Each number is 128 + 24 x the weight over its row's rms, rounded and kept within 0 to 255. Layers, rows and columns count from 0. The size above them is the row's rms in percent of the matrix's.

# layer 8 attention query, 256x256, rms 0.142, rows 145-191,208-255, columns 64-95
size [113  93  88  98 106  98 103  92  99  93  96 102 101  98 102 102 100 104 100 104 102 111 102 103 104 103 110 109 108  95 111 109 100 102  93 101  98 107  95  99 103  99 102 106  95 111 103  87  88 107 110  89  94 104 103 106 111 113 109 116  97 106 113 103 106  99 100 120 101 107 101  96 113 110  94 101  97 109 105 117 107 117 135 119 103 109 124 109 111 102 110  99 104 115 101]
[[101 155  98 137 101 133 133 123 134 156 116 106 146 141 124 166 130 157 147 143  97 175 116 123 115 108 142 136  82 143 101 109]
 [ 76 153 104 111 115 117 172 144  99 114 140 136 111 143 153 160 116 131 124 118 153  89 143 134 133 109 123 135 115 107 172 131]
 [104  85  97 132  94 139 135 103 102 153 150 129 140 118 104 123 147 157 155 154 115 143 144 156 139 110 129 130 178 147 141 122]
 [106 170  88 161 172  89 121 103 112 151 119  79  92 135 114 133 141  79 127 136 162 133 124 128 146 112 109 139 138 133 114  83]
 [127 161 126 157 112 163 168 155 140 113 110 129 110 156 105 137 125 115 134 122 148 138 134  91  86 170 123  88  91 107 109  82]
 [ 90 136 116 115 130 131 124 152 114 165 128 132 134 109 118 116 147 107 145 167 132  97 145 102 197 105 124  93  84 153 147 106]
 [134 135  91 149 123 166 149 102 169 127 152 118 116 113 142 131 117 144 137 146  94 131 142 145 120 129 156 147 126 125 169 152]
 [140  81 154 105 148 134 134 130 168 137 109  96 128 130 160 109  78 109  98 155 139 132  98 128 117 109 126 151 103 148  95 132]
 [ 92 107 126 129 115 144 122 115 104 110 132 182 175 121 139 144 107 123 161 135 133 115  87 141 137 120 116 116 134 144 103 154]
 [ 93 113 139 123 143 140 138 117 110 103 126  97 162 156 126 117 110 171 176 109 120 107  91 145 125 125 124 132 107 152 121 134]
 [136 156 142 155 130 132 148 122 129 126 148 103 136 185  83 181 135 127  84 122 163 100 164 160 121 135 115 148  71 112 187 133]
 [152 135 130 130 106 119 132 138 113 133 146 127 133 103 136 142 146  96 158 127 138 168  81 134 119 126 120 141 139 155 143 127]
 [174 135  81 129 146 159 165 137 117  89  98 109 110 111 118 167 153 110 186 121 131 154 101 117 103 144 185  93 101 171 126 150]
 [159 108 128 166 110 145 151 122 113 105 118 153 156 173 107 149 172 140 144 109  84 109 104 143 134 156 150 121 127 138  74 136]
 [104 101 136 114 119 102  96 129 164 138 117 162 130 139 105 140 110 166 132 125  99 125 181 110 120 147  93  91 118 108 128 161]
 [117 110  65 155 111 144 146 152 175 169  83 124 132 103 132 140  86  88 121 126 168 134 135 112 116 127 103  99 141  92 138 145]
 [138 106 122 151 125 115 151 104 122 111  92 139 113 161  83 118 118 158 146 107 128 129 116 116 118 102 157 162  88 136 114 122]
 [130 146 127 164 122 123 136 128 145 141 120 123 136  82  88 112 118 119 100 153 155 151 119 101 118 130 139 112 124 128 130 136]
 [135 145 142 164 110 140  83  98 137  97 125 149 100 153 118 158 102 170 123  89 122 207 159 137 106 132 161 130 145  97 125 152]
 [ 87 124 121 110 174  96  95 132 116 140  80 109  94 172  96  91 140  72 158 142 142 135 146 114 156 133  98 149 128 104 145 134]
 [128 127 156 172 112 118 103 130 137 120 133 139 120  83 143 152 143 165 122 111 138 126 115 103 123 112 105 124 149 161 158 130]
 [105 110 110 178 121 142 161 133 135  87 121 153 149 122 105 141 134  97  97 148 175  91  94 127  91  92  77 125 113 108  97 125]
 [163 103 118 146 137 117 118 125 130 126 129 147 110 125 113 110 112 144  94 168 119 116 134 149 156  97 175 143 110  92 127 158]
 [131 131 134 114 152 114 111 129 107 131  94 128 114 137 156  74 117  78 131 128 111  95 137  88  98 155 138 127 108 135 107 106]
 [130 163  91 134 114  89  98 134 170  85 134 121 158 159 141 123 118 200 124 108 123 128 113 142 112 106 126 116  98  87 130 108]
 [125 146 120 111 108  89 126 134 128 165 121 147 123  85 111  73 111  68 136 133 116 113 138 136 155 129 134 117 171 107 150 117]
 [130 162  88 116 132 126 134 131 138 112 144 124 121 128 169 179 128 168 102 112 101 146 120 132 126 115 113  73  45 118 145 186]
 [167 142 139 133 137 144 111 117 122 105  97 159 145 116  92 115 141 107  89 135 115 138  70  90 142 112  91 124 105 119 151 102]
 [ 99 131  81 121 137 149 121 124 193 153 169 162 107 185 106 102 109 169 171 155 141  67 171 105  85 106 173 127 148 127 146 105]
 [ 84 141 149 135 133 126 104 105 111  91 103  92 129 115 134  90 175 128 169 151 171 120 128 135 129 141 119 173 100 130 149 140]
 [102 160 152 129 156 148 165 107  78 115  91 132 149  88 121  71 126 109 117 145  70 161 128 110  88 140 108 120 116 135 110  77]
 [117 135 125 106 132 116 155 130  99 104 139 128 109 128 163 134 118 113 105 132  92 120 108 129  96 108 135 149  75 139 131 165]
 [ 95  99  88 178 153 130 109 166 104 158 147 138 140 130 132 105 132  90 128 101 148 180 128 123 121 173 125 129 117 120 114 130]
 [163 153 169 122 164 142 137 135  87 126 132 102 120 154 139 112 106 123 153 161 104 152 167 129 153 120 128 158 107 107 147  90]
 [109 150 125 111 116 117 161 118 139 138 156 116 131  70 138 106 139  95  77 131 123 118 160 144 196 104 152 112 111 120 112 124]
 [172 140 135 114 114 148 114 133  87 120 117 100 144 103  90 137  95 133 126 101 151 102 142  86 136 109 121  99  80 126 132 116]
 [118 114 120 159 150 141 117 157 123 109 127  96 129 141 163 144 138 148 132  94 113 112 161  69  99 138 122 146  88 143 152  99]
 [143 105 126 140  95 131 140 144  97 133 153 135 168  86 126 157 101 134 117 134 134 152 136 176 135 130 134 144 143 109 154 173]
 [ 80 128 123 126  90  88 130 133 119 133 110  79 139  75 154  99 138 103 117 154 125 111 137  95  88 145  94 105 148 149 146 131]
 [136 121 123  99 136 125 124 150 162 157 163  97 143 110 125 113 151 107 152 114 153 139 124 127 137 122 137  99 100 108 105 146]
 [ 99 138 107 130 134 114 158 139 118 129 123 117 146 113 101 102  96 113 115 144  93 128 107 150 150 103 149  72 138  83 155 131]
 [108 144 103 128 126 117 134 109 119 141 146 136 118 159 144 148 106 106 127 133 100 127 113 138 139 138 116  92 125 174 116 126]
 [108 100 146 153 119 126 120 143 104 192 118 112 102 180 141 160 175 143 140 135 106 140 119 111 161 128 153 131 125 102  83 168]
 [140 165 148 130 128 176 178 119 176  71 150 167 139 120 118 142 135 131 141 124 121 106 138  81 117 134  91 131 143 165 149 186]
 [114 141  97 149 124 101 141 139  78 178  92 112 110 121 113 179 152 128 127 132 153 153 118 111 114  77 120 147 122 176 133 108]
 [116 123 128 142 155  63 125 150 170 148 150 115 170 123 183  98 160 163 143 155 144 146 144 182 150 153  89 131 147  85 114  91]
 [130 138  95 142 101 183 147 103 174 179 132 158 143 150 129 102 119 146 132 148 115  93 142 102  79 153 115  84 143 150 135 107]
 [151 143 114 130  75 175 129 152 123 140 150 115  73 137 148 109 138  99 136  94 153 133 155 119 182 130 140 127 134 144 145 154]
 [137 153 131 128  96 164 160 116 149 145 168 163 184 102 122 147 101 126 132 124 125 170  83 147 106 130 116 117 116 131 144 151]
 [134 149 163 127 138 125 182 138  86 117 149 129 138  93 117 150 123  89 138 169 135 106 115 102 127 100 151 128 154  90 128  89]
 [100 144 140  89 149 117 122 108 110 117 174 149 114 173 146 151 149 133 107 116 134 139 127 115 124 100 142 118 130 106 157 154]
 [157 136 105 107 138 140 121 107 121 136 136 146 155 123 134  98 200  79 141 131 115  99  91  75 137 128 118 124 154 128 158 133]
 [129 139 131 118  96 145 152 146 158 127 174 181 163  82 106  95 119 135 131 142 138 160  57 124 107 120 136 139 120 124 161 111]
 [131 138 165 118 119 128 143 121 120 136 137 126 148 112 111 107 133  98 162  92 103 121  99 123 138 144 147 122 125 157 184 157]
 [151 118 150 154  90  67 159 137 146 146 129 168 119  90 166 134  88 132 120 122  97 159 119 126 135 133 131 138 155 118 117 142]
 [153 108 169  93  97  83 147 162 161 108 122 158 142 135 160 146  94 147  76 144 183 151 101 159  84  45 126  93 142 135 132 134]
 [127 166 128  91 121 165 104 133 118 107 164 139 158 132 143 154 125 109 150 107 162 124  94 139 120  76 165  72  97 113 168 110]
 [156 109 108 171 133 121 124 122 129 162 125 146 118 140 136 100 127 121 189 133  99 117 124 117 141 144 165 123 142 163 128 115]
 [ 95 109 104 164 157 129 176 106  83 128 132 124 146 147  94 121 135 137 141 155  95 132 132 108 129 120 121 116  96 114  96  89]
 [148 128 118 178  90 153 133 119 103 125 132 121 177 100 121 138 139 101 151 109 138 128 110  92 133 146 152 116  75 150 136 121]
 [127 183 123 126 139 155 120 143  99 145 108 107 116 103 146 156 109 152 153 168 146  93 122 115 101 122 155 164  88 154 121  72]
 [108 149 125 118  99 102 122 140 168 117 133 189 161  82 166 146 107 174  74  94 110 133 103 151 154 114 113 125  87  96 154 100]
 [ 89 106 121 151 143  98 137 137 156  97 112 138 143  95 148 169 125 134 137 116 114 142 160 106 131 132 106 130 117 132 160 137]
 [108 131 104 133 103 151 153 131 103  89 109 162 123 116  87 147 140 115 123  98 119 115 117 114 161 144 153 128 143 154 124 119]
 [171 166 126  84 122 149 153 125 103 118 119 125 177 148 119 162 125 136 104 150 112 148 156 110 136 150 125 133  98 147 141  72]
 [190 130 147 120 150 155 134 125 126 117 111  87 118 136  86 134 105 126 178 137 159 148 161 120 144 134 103 117 115 141  95 143]
 [100 170 154 161 117 164 108 138 152 137 139 155 110 110 120 132 100 100 147 136 106 193 122 154 113 117 163 121 100 135 133 116]
 [157 125 129 132 132 145 132  80 107 117 137 120 148 127 118  89 126 113 135 127 132 137 128 135 164 145 112 145 128 167 138 111]
 [135 147 129 130 148  84 136 134 119 162 137 148 122  93 161 140 132  97 114 100 164 155 145 105 144 141 110 113 110 178 150 147]
 [112 156 148  86 120 136 125 124 146 117 141 142 160 148 124 120 116  61 139 178 104 152 157 169 131 140 127 136 129 171 145 111]
 [122  99 177 144 131 139 109 145 135 141 172 154 116 133 149  90 127 182 132 150 110 118 160 148 174 125 136 179 141 120 112 130]
 [159 156 141 126 128 132 133 119 135 110 107 151 109 161 103 132 165 158 103 111 101 128 115  97 137 128 146 122 118 120 116 104]
 [148 139 130 128 116 170 111 129 148 121 118  93 134 215 106 131 140 150 120 158 117 128  94 112 150 122  98 103 123  94 138 166]
 [149 148 120 140 171 181 131  88 120 123 113 144 133 145 105 112 121 118 128 108 122 106 153  92 113 113 112 105 154  85  90 129]
 [155 171 120 119 115 163 102 110 152 143 163  99 123 128 121 115 102 149 143 138 117 182 114 143 128 127 171 156  86 110 159 133]
 [133 126  85 186 130 121 111 145 132 108 115 135 130 147 143 148 125 131 139 110 116 145 171  84 162 159 125 165  91 161  91 103]
 [123 113 128 115  98  75 137  77 152 121 141  87 123  61 109  90 146 125 144 127 122 137 161 127 161 119 130  90 148 147 116 101]
 [101 184 100  83 125 112 120  81 102 153 171 136 122 122 152 142 126 136 105 138 123 105 141 109  91 123 105 156 125 104 157 144]
 [126 114 121 152 117 150 147 124  95 127 105  99 142 105 152 153 148 118 156 118 104 132 121 145 133 149 147 103 120 134 114  82]
 [ 89 135 169 104 140 153 130 150 164 126 181 151 152 139 139 124 115 128 137 142 123 146 168 125 104 139 137  86  72 135 147  88]
 [138 128 162  86 119 137 144 150 131 111  90 113 118 153 150 107  93 116 120 158 120 141 156 101  81 119 153 117 170 133  95 130]
 [132 115 116 147 173 143 117  96 107 113 120 105 138 149 140 144 146 186 137 127 146 116 104 110 165 135 181 140 113 158 162 143]
 [160 137 114 112  86 127 145  83 152 120 141 139 139 117 145 124 144 117 145 158 118 132 111 149 169 128 153  91 138 110 137 135]
 [110 107 175 165 168 113 115 190 127 115 136 138  99  69 126 140 126 111 113  99 124 112 104 160 114  73  97 106 129 129 140  81]
 [136 154 112 110 107 147 143 156 114 144 140 133 126 115  90  73 129 161 117 129 119 133 166 129 156 120 113 104  95 101  84 139]
 [136 130  99 155 137  98 100 145 137  94 113 125  84 161 137 170 131 121  92 119  85 126 127 147 136 138 155 140  99 196 142 107]
 [113 114 164 108 112 100 150 123  98 113 132 124 129 100 159  93  92 102 137 154 122 112 109  79 132 139  95 107 156 126 139 125]
 [152 118 118 112 130 151 158  84 116 137 155 123  95 140 160 135 147 133 114 115 112 169 112 121 112 128 102 154 112 111 149 132]
 [126 180 153 153 117 111 133 102 122 170 155 161 127 134 129 147 141 154 111 153 164 137  59 109 114 116 128 144 129 102 174 147]
 [133 106 163 139 124 110 118 150 114 111 139 135  91 136 184 152 125 138 141 137 130 127 136 108  77 155 114 142 137 172 137 127]
 [104 152 175 119 104 140 123 147 140 142 143 122 104 116  91 161 130 153 139 150 100 121 172  94 140 106 131 143 132 144 145 179]
 [110 145 125 174 123 139 129 128 107 121 133 158 138 204 155 156 149 122 123  93  96 159 110  86 114 143 127 162 132 100 150 152]
 [155 125 155 117 143 107 115 116 174 157 143 133 145  89 131 109 116 160 134 179 145 104  96 165 124 137 133  88 116 153 117 146]
 [ 68 126  88 139 170 129 149 142 104 184 130 126 133 126 120 117 159 122 127 103 151 126 157 121 146 121 124 142 165 114 127 102]
 [195 104 101 156  95 112 154 135 114 152 147 145 108 120  99 137 152 147 128  99 105 140 112 146 144  92 163  77 141 111  65 110]]
# layer 8 attention key, 128x256, rms 0.138, rows 80-127, columns 64-95
size [ 96  97  96 116  93 105 107  98 105  98 112  95 113 113 114 114  99 115  99 105 109 117 106 102 100 106 115  96 105 104 105 112 120 108 113 116 105 100 110 112 108 105 104 104  98 104 109 100]
[[ 86 171 171  87 124 133 134 123 104 140 142 127 138 102 128 134 127 128 168 124 176 125 122 128 138 110 125 126 116 141 165 103]
 [115 119 167 100  76 120 138 121 120 106 136 119 151 101 114  88 107 125 102 176 153  97 132 174 125 122 138 132 168 132 125 146]
 [130 137 116 102  93 131 139 135 102 129 143 140 147 155 127  90 154  89 126 101 115  95 153  50 178  88 127 157 123 168 149 117]
 [140 121 134 110 162 130 146  78 103 142 167 135 135 159 136 131 148  96 149  85 114 112 102 138 150 161  96 155 128 119 100  90]
 [118 139 124 127 138 131 122 129 129  80 103 142 161 136 144 153  96 152 124 136 154 120 135 124 143 152 131 176 136 143 133 164]
 [138 148  90 143  75 135 135  93 138 113 134 136 126  94 168 166 131 153 138 105  51 165 154 138 152 125 151 108 143 151 102  98]
 [134 146 130 111 177 136 147 119 110 103 169 124 108 132 106 131 136 132 102 177 155 152  87  82 122 163 137  91 184 173 150 123]
 [140 159 133 108 150 126 144 169 137 112 123 120 138 127 174 101  89 124 122 174 101 126 148 124 116 142 134  85 152 181  94 187]
 [103 168 122 146 158 177 144  87 110 120 122 125 126 167 142 108 133 132 128 156 169 139  96 178 145 142 134 142 139 116  96 149]
 [113 116 139 153 173 157 123 108 112 101 128  91 106 124 122 148 135 113 138  86 183 116  69 138 134 165 127 161 130 136 123 111]
 [155 167 157 131 105  91 126 149 121 135 154 109 102  76 127 160  91 146 107 162 138 148 105 140 113 138 144  96 163 119 146 107]
 [ 95 127  98 101 128 103  97 146 130 127 154 144 123 117 130 118 159 113 158 122 122 125 131 134  92 167 118 127 101 153 118 105]
 [113 171 156 106  89 128 121 164 130 122 142 135 134 106 106 150 106 151 114 140 136 104 143 145 140 133 146  88 103 121 145 125]
 [147 115 136 120 178 140  60 140 126 132 115 143 132 123  89 131 195 134 145 117 115 165 135  99 129 140 124 129  97  80 131 111]
 [146 109 132  98  97 112 169 116 110 172 132 132 173 117 152  73 143 148  87 154 145 100 100 122 138 139 173  98 140 169 200 121]
 [122 132 115 110 118 133 152  97 127 111 112 139  94 134  96  75 127 113 155 133 108 118 115 183  82 113 115 135 139 145 139  89]
 [108 127  95 153 116 121 112 139 127 171 110 136 104 111 153 187 157 159 121  90 138 149 149 129 111 112 126 155 110 148 143 135]
 [145 123 178 160 153 137  88 124  86 120 131 161 133 145 142 108 177 137 107  98 102 150  85  84 159 123  87 150 175 113 110 144]
 [125 107 116  96  94 145 115 166 172 115 134 135 133 130 143 136 164 147  94 158 105 106 114 138 125 103 125  93  89 110 131 126]
 [171 143 166 106  81 151 151 101 163 137 147 105 132 128 135 128  93 122 164 110 149 145 141 126 131 110 195  88 120 105 201 165]
 [143 136  74 132 128 163 128 151  87 122 103 116 107 146 117 110 168 122 122  98 115 142 125 141  94 163 137 160 117 153 138 146]
 [ 79 122 119 128 157 161 157 138 136 102 118 139 153 126 157 131  96 191 139 103 122 179 115 162 146 131  91 118 116 117 154 146]
 [109  92 129 102 168  84  98 121 114 117  88  87 115 150 112 116 139 116 138 132  98 118 110 131 158 115 111 128 151 121 101 131]
 [107 133 129  93 121 136 128 168 122 181  98 128 150  99 195 109 127 124 147 112 112 125 111 131 115 133 132 113 146 132 127 159]
 [116 107 132 153 130 113 169 155 121 114 138 141 167 129 104 174 128 144 140 147 151 141 139 127 130 112  99 127 123 136 116 143]
 [138 125 138 139  93 160 132 156 159 169 141 162 129 127 104 155 111 131 137  95 138 161 120 162 127 120 114 142  96 116 123 115]
 [171 172 132 127 127 126 136 156  78 126 109 138 120 138 108 138  71 127 130 141 110 120  99  87 135 180 129 153 139 120 128 162]
 [145 126 144 147 139 146 102 136 100 126 134 152 140 112 150 130 170 111 119  99 114 140  96  83 106 145 126 138 128  99 110 119]
 [113 134 109 149 171 116 108 140 139 150 129 159 105 139 167 110  98 135  88 128 115 107 153 128 189 100 156 121  89  89 120 100]
 [ 98 115 124 143  93 142 133 139 129 121 128 124 132  99 107 170 188  87 178 136 108  83 123 114  98  93 145 162 101 134 128 123]
 [141 187 114 121 133 140 120  97 162 110 204 145 109 164 163 112 106 116 123 137 105 158 169 154 148 139  99 138 146 149 132 106]
 [177 135  98 113 128 126 130 133 153  92  96 168 108 139 111 134  97 120 108 142 102 106 117 120 134 110 166 125 111  91 133 140]
 [119 129 153 102 124 114 143 125 161 125 117 130 120 130 154 149 158 105 129 119 141 128 127 119 135 153 101 132 111  63 120 114]
 [112 118 153 127 138 187 145  82 128 101 130 119 114  94 146 128 128 149 123  84 102 144 180 185 103 128 109 109 113 114 106 125]
 [137 141 149  95 134 111 131 131 144  87 127 153 103 156 135 150 105 109  88 118 117 116 121 106 120 109 141 121 111 112 126 122]
 [137 134 128 131 110 132 126 119 150  74 152 141 116 123 122 104 115 120 145 157 172 116 111  77 117 122 153 143  93 140 115 122]
 [133  81 129 149 153 115 137 123 142 149  98 149 184 107 136 157 126  97 111 135 122 110  83 150 110 126 121 155 140 129 149 157]
 [136 122 137 146 129 104 119 122 108 102 130 108 111 160 151 123 141 102 147 149 106 118 157 141 140 145 111 154 111  70  95 142]
 [120 177 129 159 156 168 157 136 108 107 100 141 149  90 128  99 133 124 181  96 119 140 122 128 180 136 122 134 173 108 152 124]
 [153  86 137  98 117 129 109 121 164 162 141 139 123 114 108 104 132 110 192 166 111 127 162 135 152 122 128 101 110 114 133 133]
 [154 123 107 141  89 162 138 107 179  89 114 136 146 123 152  69 165 125 140 139 114 131 113 144 175  80 203 111 100 166 111 125]
 [154 156  87 120 166 115 101 121 102 116 149 111 142 121 146 125 127 115 121 160 126 138 137 107  89 113 153 149 129 151 144 130]
 [111  91 142 153 164 108 126 145 155 146 113 123 144 144 151 116 110 148 161 148 138  91 117 145 138 172 155 116 124 101 132 178]
 [111 132 146  80  94 153 128 142 154  98 139 148 166 134 155 104 110 141 126 119  98 121 136 131 128 144 122 100 157 130 121  90]
 [100 145 103 126 173 138 112  79 141 180 176 136 118 123 115 151 126 167 117 139  99 147 119 106 119  96 126 144 121 147 129 104]
 [116 142 100 139 152 158 153 130 112  69 175  99  97 139 148 141 149  78 147 165 155 120 115 122 121 166 117 136 123  95 135  91]
 [122 139 117 133  92 171  78 108  75 107 124 133 113 140 127 127 100 184 153 114 117 107 139 138 136 152 128 121 123 113 103 139]
 [132  87  77 195 130  88 124 123 113 115 133 136 120 134 128 110 141 116 145 149 121 103 150 137 139 118  75 155 137 146 130 110]]
# layer 8 attention value, 128x256, rms 0.15, rows 64-82, columns 64-95
size [117 102 106  99 100 108 114 100 103 101 107  96 105 100 104 108 104 106 108]
[[130 136 113 127 146 129 117 159 124 178 156 115 136 152 104 119  74 130 180 129 132  87 166  76 141 141  95 131 122 121 126 106]
 [110 136 123 112 123 125 166 135 160 110 154 106 185  65 125  87 106  76 161 147 139  84 106 142 131 138 123 155 161  92 117 161]
 [143 127 129 142 139 159 111  95  83 114 132 118  84 155 118 117 158 164 116 133 193 102 118 100 117 147 124 123 126 107  96 129]
 [157 179 139 163 165 110 136 105 150 153 162 141  67 128 107 126 144 108 122 116  95 129 181 139 136 119 130 130 112 139 129 133]
 [148 127 134 120 166 108 162 166 138 167  81 142  98 118 100 134 155 151 107 144 110 142 146 142 163 132 141 114 137 160 119  91]
 [111  90 136 141 102 122 142 108 143 116 131 126 137 103 148 148 148 137 160 113 144 182  93 200 182 105 125 120 156 147 144 144]
 [160 133  86 101 109 114 101 102 146 135 115 154 141 136 158  97 119 102  86 157 133 110 119 142 160 160 130 137 159 120 136 148]
 [130 101 124 102 130 159 126 127 119 113 123 114 157 153 137 113  95 204 126 130 149 126 124 150 133 147 142 140 101 144 141 155]
 [168 137  97 174 125 110 122 160 123 113 111 126 125 132 109  86 144 107 116 122 151 126 132 126 142 159 146 142 124 116 167 112]
 [104 130 132 119 134 117 114  98  92 141 185 102 143 146 166 136 155  67 115 124 152 118 151  90 163 111 105 125 118 124 145  79]
 [ 90 137  93 185 122 116 136 144 135 148 137 117 106 120 125  95 131 110  78 122 122 117  93 139 138 103 108 146 128 114 117  69]
 [155 136 140  85 146  84 153 128 131 116 130 134 156  90 120 110 126 129 129 125 137 122  97 165 168 114 143 127 172 152 114 171]
 [157 144 120 106  87 153 125 165 121 152 125 121 137 152 144 143 135 166 129 127 102 112 139 115 113 152 125 128 116 113 115  98]
 [160 119  73 162 132 152 116  83 131 179 107 111 152 124 155 166 153 159 118 124  88 134  83 124 131 119 147 136 141 156 121 126]
 [144 100 175  82 146 144 149 116 117 111 123 153 115 129 167 127 113 115 105  53 118 118 154 149 103 163 109 142 136 126 118 124]
 [120 136 119 127 126 140  95 137 195 200 144 131 164 154 156 138 112 110 119 149 135 142 123 160 193 105  97 127 151 126 151  82]
 [ 80 152  72 147 160 160 123 165 130 137 111 126 121 141 134  94 145 144 115  96 134 167  93 128  92 159 128 149 132 160 158 144]
 [ 98 136 150 129 137 101  88 121 129 106 152 139 118 146 122  95 183 106 160 164  99 109 115 131 128 121  79 160 138 155 128 131]
 [154 208 135 120 114 149 148  96 131 174 107 118 160 108  91 138 135 129 147 100  74 108 104  83 128 169  98 131 208  98 133 145]]
# layer 8 attention output (transposed), 256x256, rms 0.16, rows 128-146,192-210, columns 64-95
size [111  95 103  97  95  98 101  93  92  93  90  91 102  96  98 109 104  97 104  98 102 108 104 108 110 112  96 107 106 121  99  98  94 100  98 101 108 103]
[[118 146 127 122 138 140 117 126 142 177 121 113 133 125 102  92 159 141  93 131  87 134 155 107  75 115 125 168  77 102 156 110]
 [143 158 137  63 137 162 107 166 131 142 143 133 130 120 163 134 113 128 153 113 122 142 101 122  78 134 139 122 176 117 185 142]
 [115 131 141  92 119 112 122 149  70 124 101 110  90  96 122 113 111 137  83 130 109 162 134 135 123 125 115 158 141 155  99 157]
 [127 126 108 126 123 118 123  88 129 137  87 121 168 162 165 135 149 152 152 123 138 110  65 128 138  94 130 119 145 134 113 149]
 [150 124 135 122 133 158 118 159 153 110 107 144 111 176 113  74 144 114 139 131 114  95 160 120 133 134  88 147 151 138  94 151]
 [102 134 163  67 157 151 153  99 132 101  76 135 109 117 128  91 128  92 106 141  96  95 121  96 120 129 110 108 125 150 155 140]
 [113 168  92 132 117 112 113 144 134  74 147 124 153 113 125 154 105 102 133 103 118 107 114 118 131 134 129 151 167  95 165 124]
 [122 120 112 139 121  93 176 106 137  85 145 197 139 131 123 121 156 121 127 126 114 131 120 109 144  91  86 134 116 123 110  76]
 [144 115 126 112 174 129 151 110 145 162 160  89 109 139 148 111 150 149 122 136  97 124 161 179 142 139 130 100 110 133 143 119]
 [132 132 140 123 115 130 147 119 121 154 153 149 126 126 129 114  97 119 104  94 140 104 131 137 135  99 136  85 133 159 145 136]
 [106  46 165 115 133 118 130  98 154  86 136 124 141 125 127 137 119 124 124 145 134 143 128 131 150 112 177 187 114 160 108 164]
 [ 94 127 118 151 106 150 155 113 158 157 124 143 109 140 123 158 122 113 139 159 127  80 169 145 142 148 117  51 136 126 127 117]
 [142 117  88  79 108 124 126 120 111 128 125 101 137 104 141 126 106 130 120 165 151 148 123 129  85  69 130 133 141 166 116 100]
 [127  75 137 134 109 108 147 138 166 108 126 102 117  88 112 129 129 151 166 159  98 130 125 133 133 143 123 144 105  91 144 120]
 [122 154 137  98  96 114 151 148 157 162 152 170  93 104  91 143 139 131 152 170 144 145 136 109 139 120 151 157 142 116  80 174]
 [121 134  78 135 145 115 103  92 139 176 146 102 106 139 142 132 169 126 150 158 164 175 135 149 171 113 111  76 114 139 118 126]
 [117 139 113 133 116 112 125 150 159 121  98 139 113 156 161 134  87 166  85 110 161  66 134 131 131 141 114 122 136 118 143 137]
 [145  92  97 136 116 180 133 110 104 119 168 119 120 124 135 125 126 107 120 141  57 120 170 130 167 146  89 160 116 148 129 111]
 [102 125  97 137 113 119 159 133 118 152 144 127 142 133 131 150 126 179 144 117 114 143 130 133 137  99 106 121 149 101 116  82]
 [117 110 138 169 121  98 124 131  99 113 117 108 104 119 156 127 128 103 150 122 103  94  99 150 111 142 181 123 152 107 130 127]
 [145 143 110 186 124  99 121 160 110 112 141 123 133 180 130 141 118 142 119 144 141 152 164 106 148 114 156 160  79 134 124 119]
 [134 181 131 148 129 133 107 117 196 126 139 152 144 114 130 140 117  79 137 103  95 133 137  93 144 145 155 130 157  62 156 113]
 [114 134 164 114 121 157 120 112 149 141 201 127 124  98 165  73 143 127 103 117 147 158 166 132 123 187 135 155 131 123 125 132]
 [136  85 118 128 110 158 134  97  98 158 124 126 128  96 114 118 136 140 135 156 130 126 151 121 175 118 155 102 113 126 123 108]
 [161 146 163 161 146 114 150 111 111 144 139 136 102 122  91 141 129 107 128 123 137 157 123 132 127 154  96 101 171 124 123 118]
 [138 108 164 146 123 116 170 129 111 101 110  84 148 173 129 107 147 137  91 134 116 147 138 112  90 158 126  96  81 123 118 141]
 [ 90 164 121 198 105 111  92 191  89 170 154 112 102 116 120 116 108 126 165 138 145 119 104 134 143 135 122 176 155  99 128 142]
 [ 81 166  95 146 125  85 116 191 141 117 132 144 104 104 174 156  99 123 132 141 141 134 126 120  91 141 161 158 126 118 128 127]
 [127 112 127 135 134 111  93 112 120 108 127  93 149 139 112 125 125 111 149 158 169  70 176 115  90 119  92 120 150  99 109 122]
 [123 165 120 122  92 126 127 145  94 125 120  77 141 143 158 120 110 137 132 104  88 104 171 115  88 150 126 109 111 108 155 118]
 [139  88 132 107 144 109 135 120 144 143 116 123 146 120 125 138  92 144 173 153 144 161 161 149 129 115 140 152 142 179 116 105]
 [128 115 193 150 127  95 141 158  85 148 156 145  67 112 110 110 134 135  89 106 112 111 112 155 152 149 105  97 122  63 119 116]
 [138 133 104  90 185 142 161  82 146  79 128 116 161 109 190  83 140 119 110 107 152 126 135 123 162 149 138 105 147 126 131 122]
 [113 109 118 137 109 130 115 102 139 125 134 150 185 135 155  97 151 144 129 113 136 122  93 145 139 133 109 134 178  77 111 128]
 [141 128 154 129 150 136 137 158 137  79  94 143 132 123  89 103 108 117 120 117 117 119 124  92  67 140 118 113 141 134 113 120]
 [135 152 105 118 153 175 117 117 134 110 159 119 147 107 139 122 112 111 146 125  93 168 103 133 111 135 123 200 141 135 137 110]
 [131 173 130 142 106 110 103 137 146  82 102 104 113 121 108  89 136 135 108 132 137 102 103 127 100 157 155 123 135  78 120 158]
 [176 131 154 110 158 110 119 148 145 121 135 118 128 136 133 100 131  74 119 121 145 149 126 132 116 124 111 132 138 156 136 201]]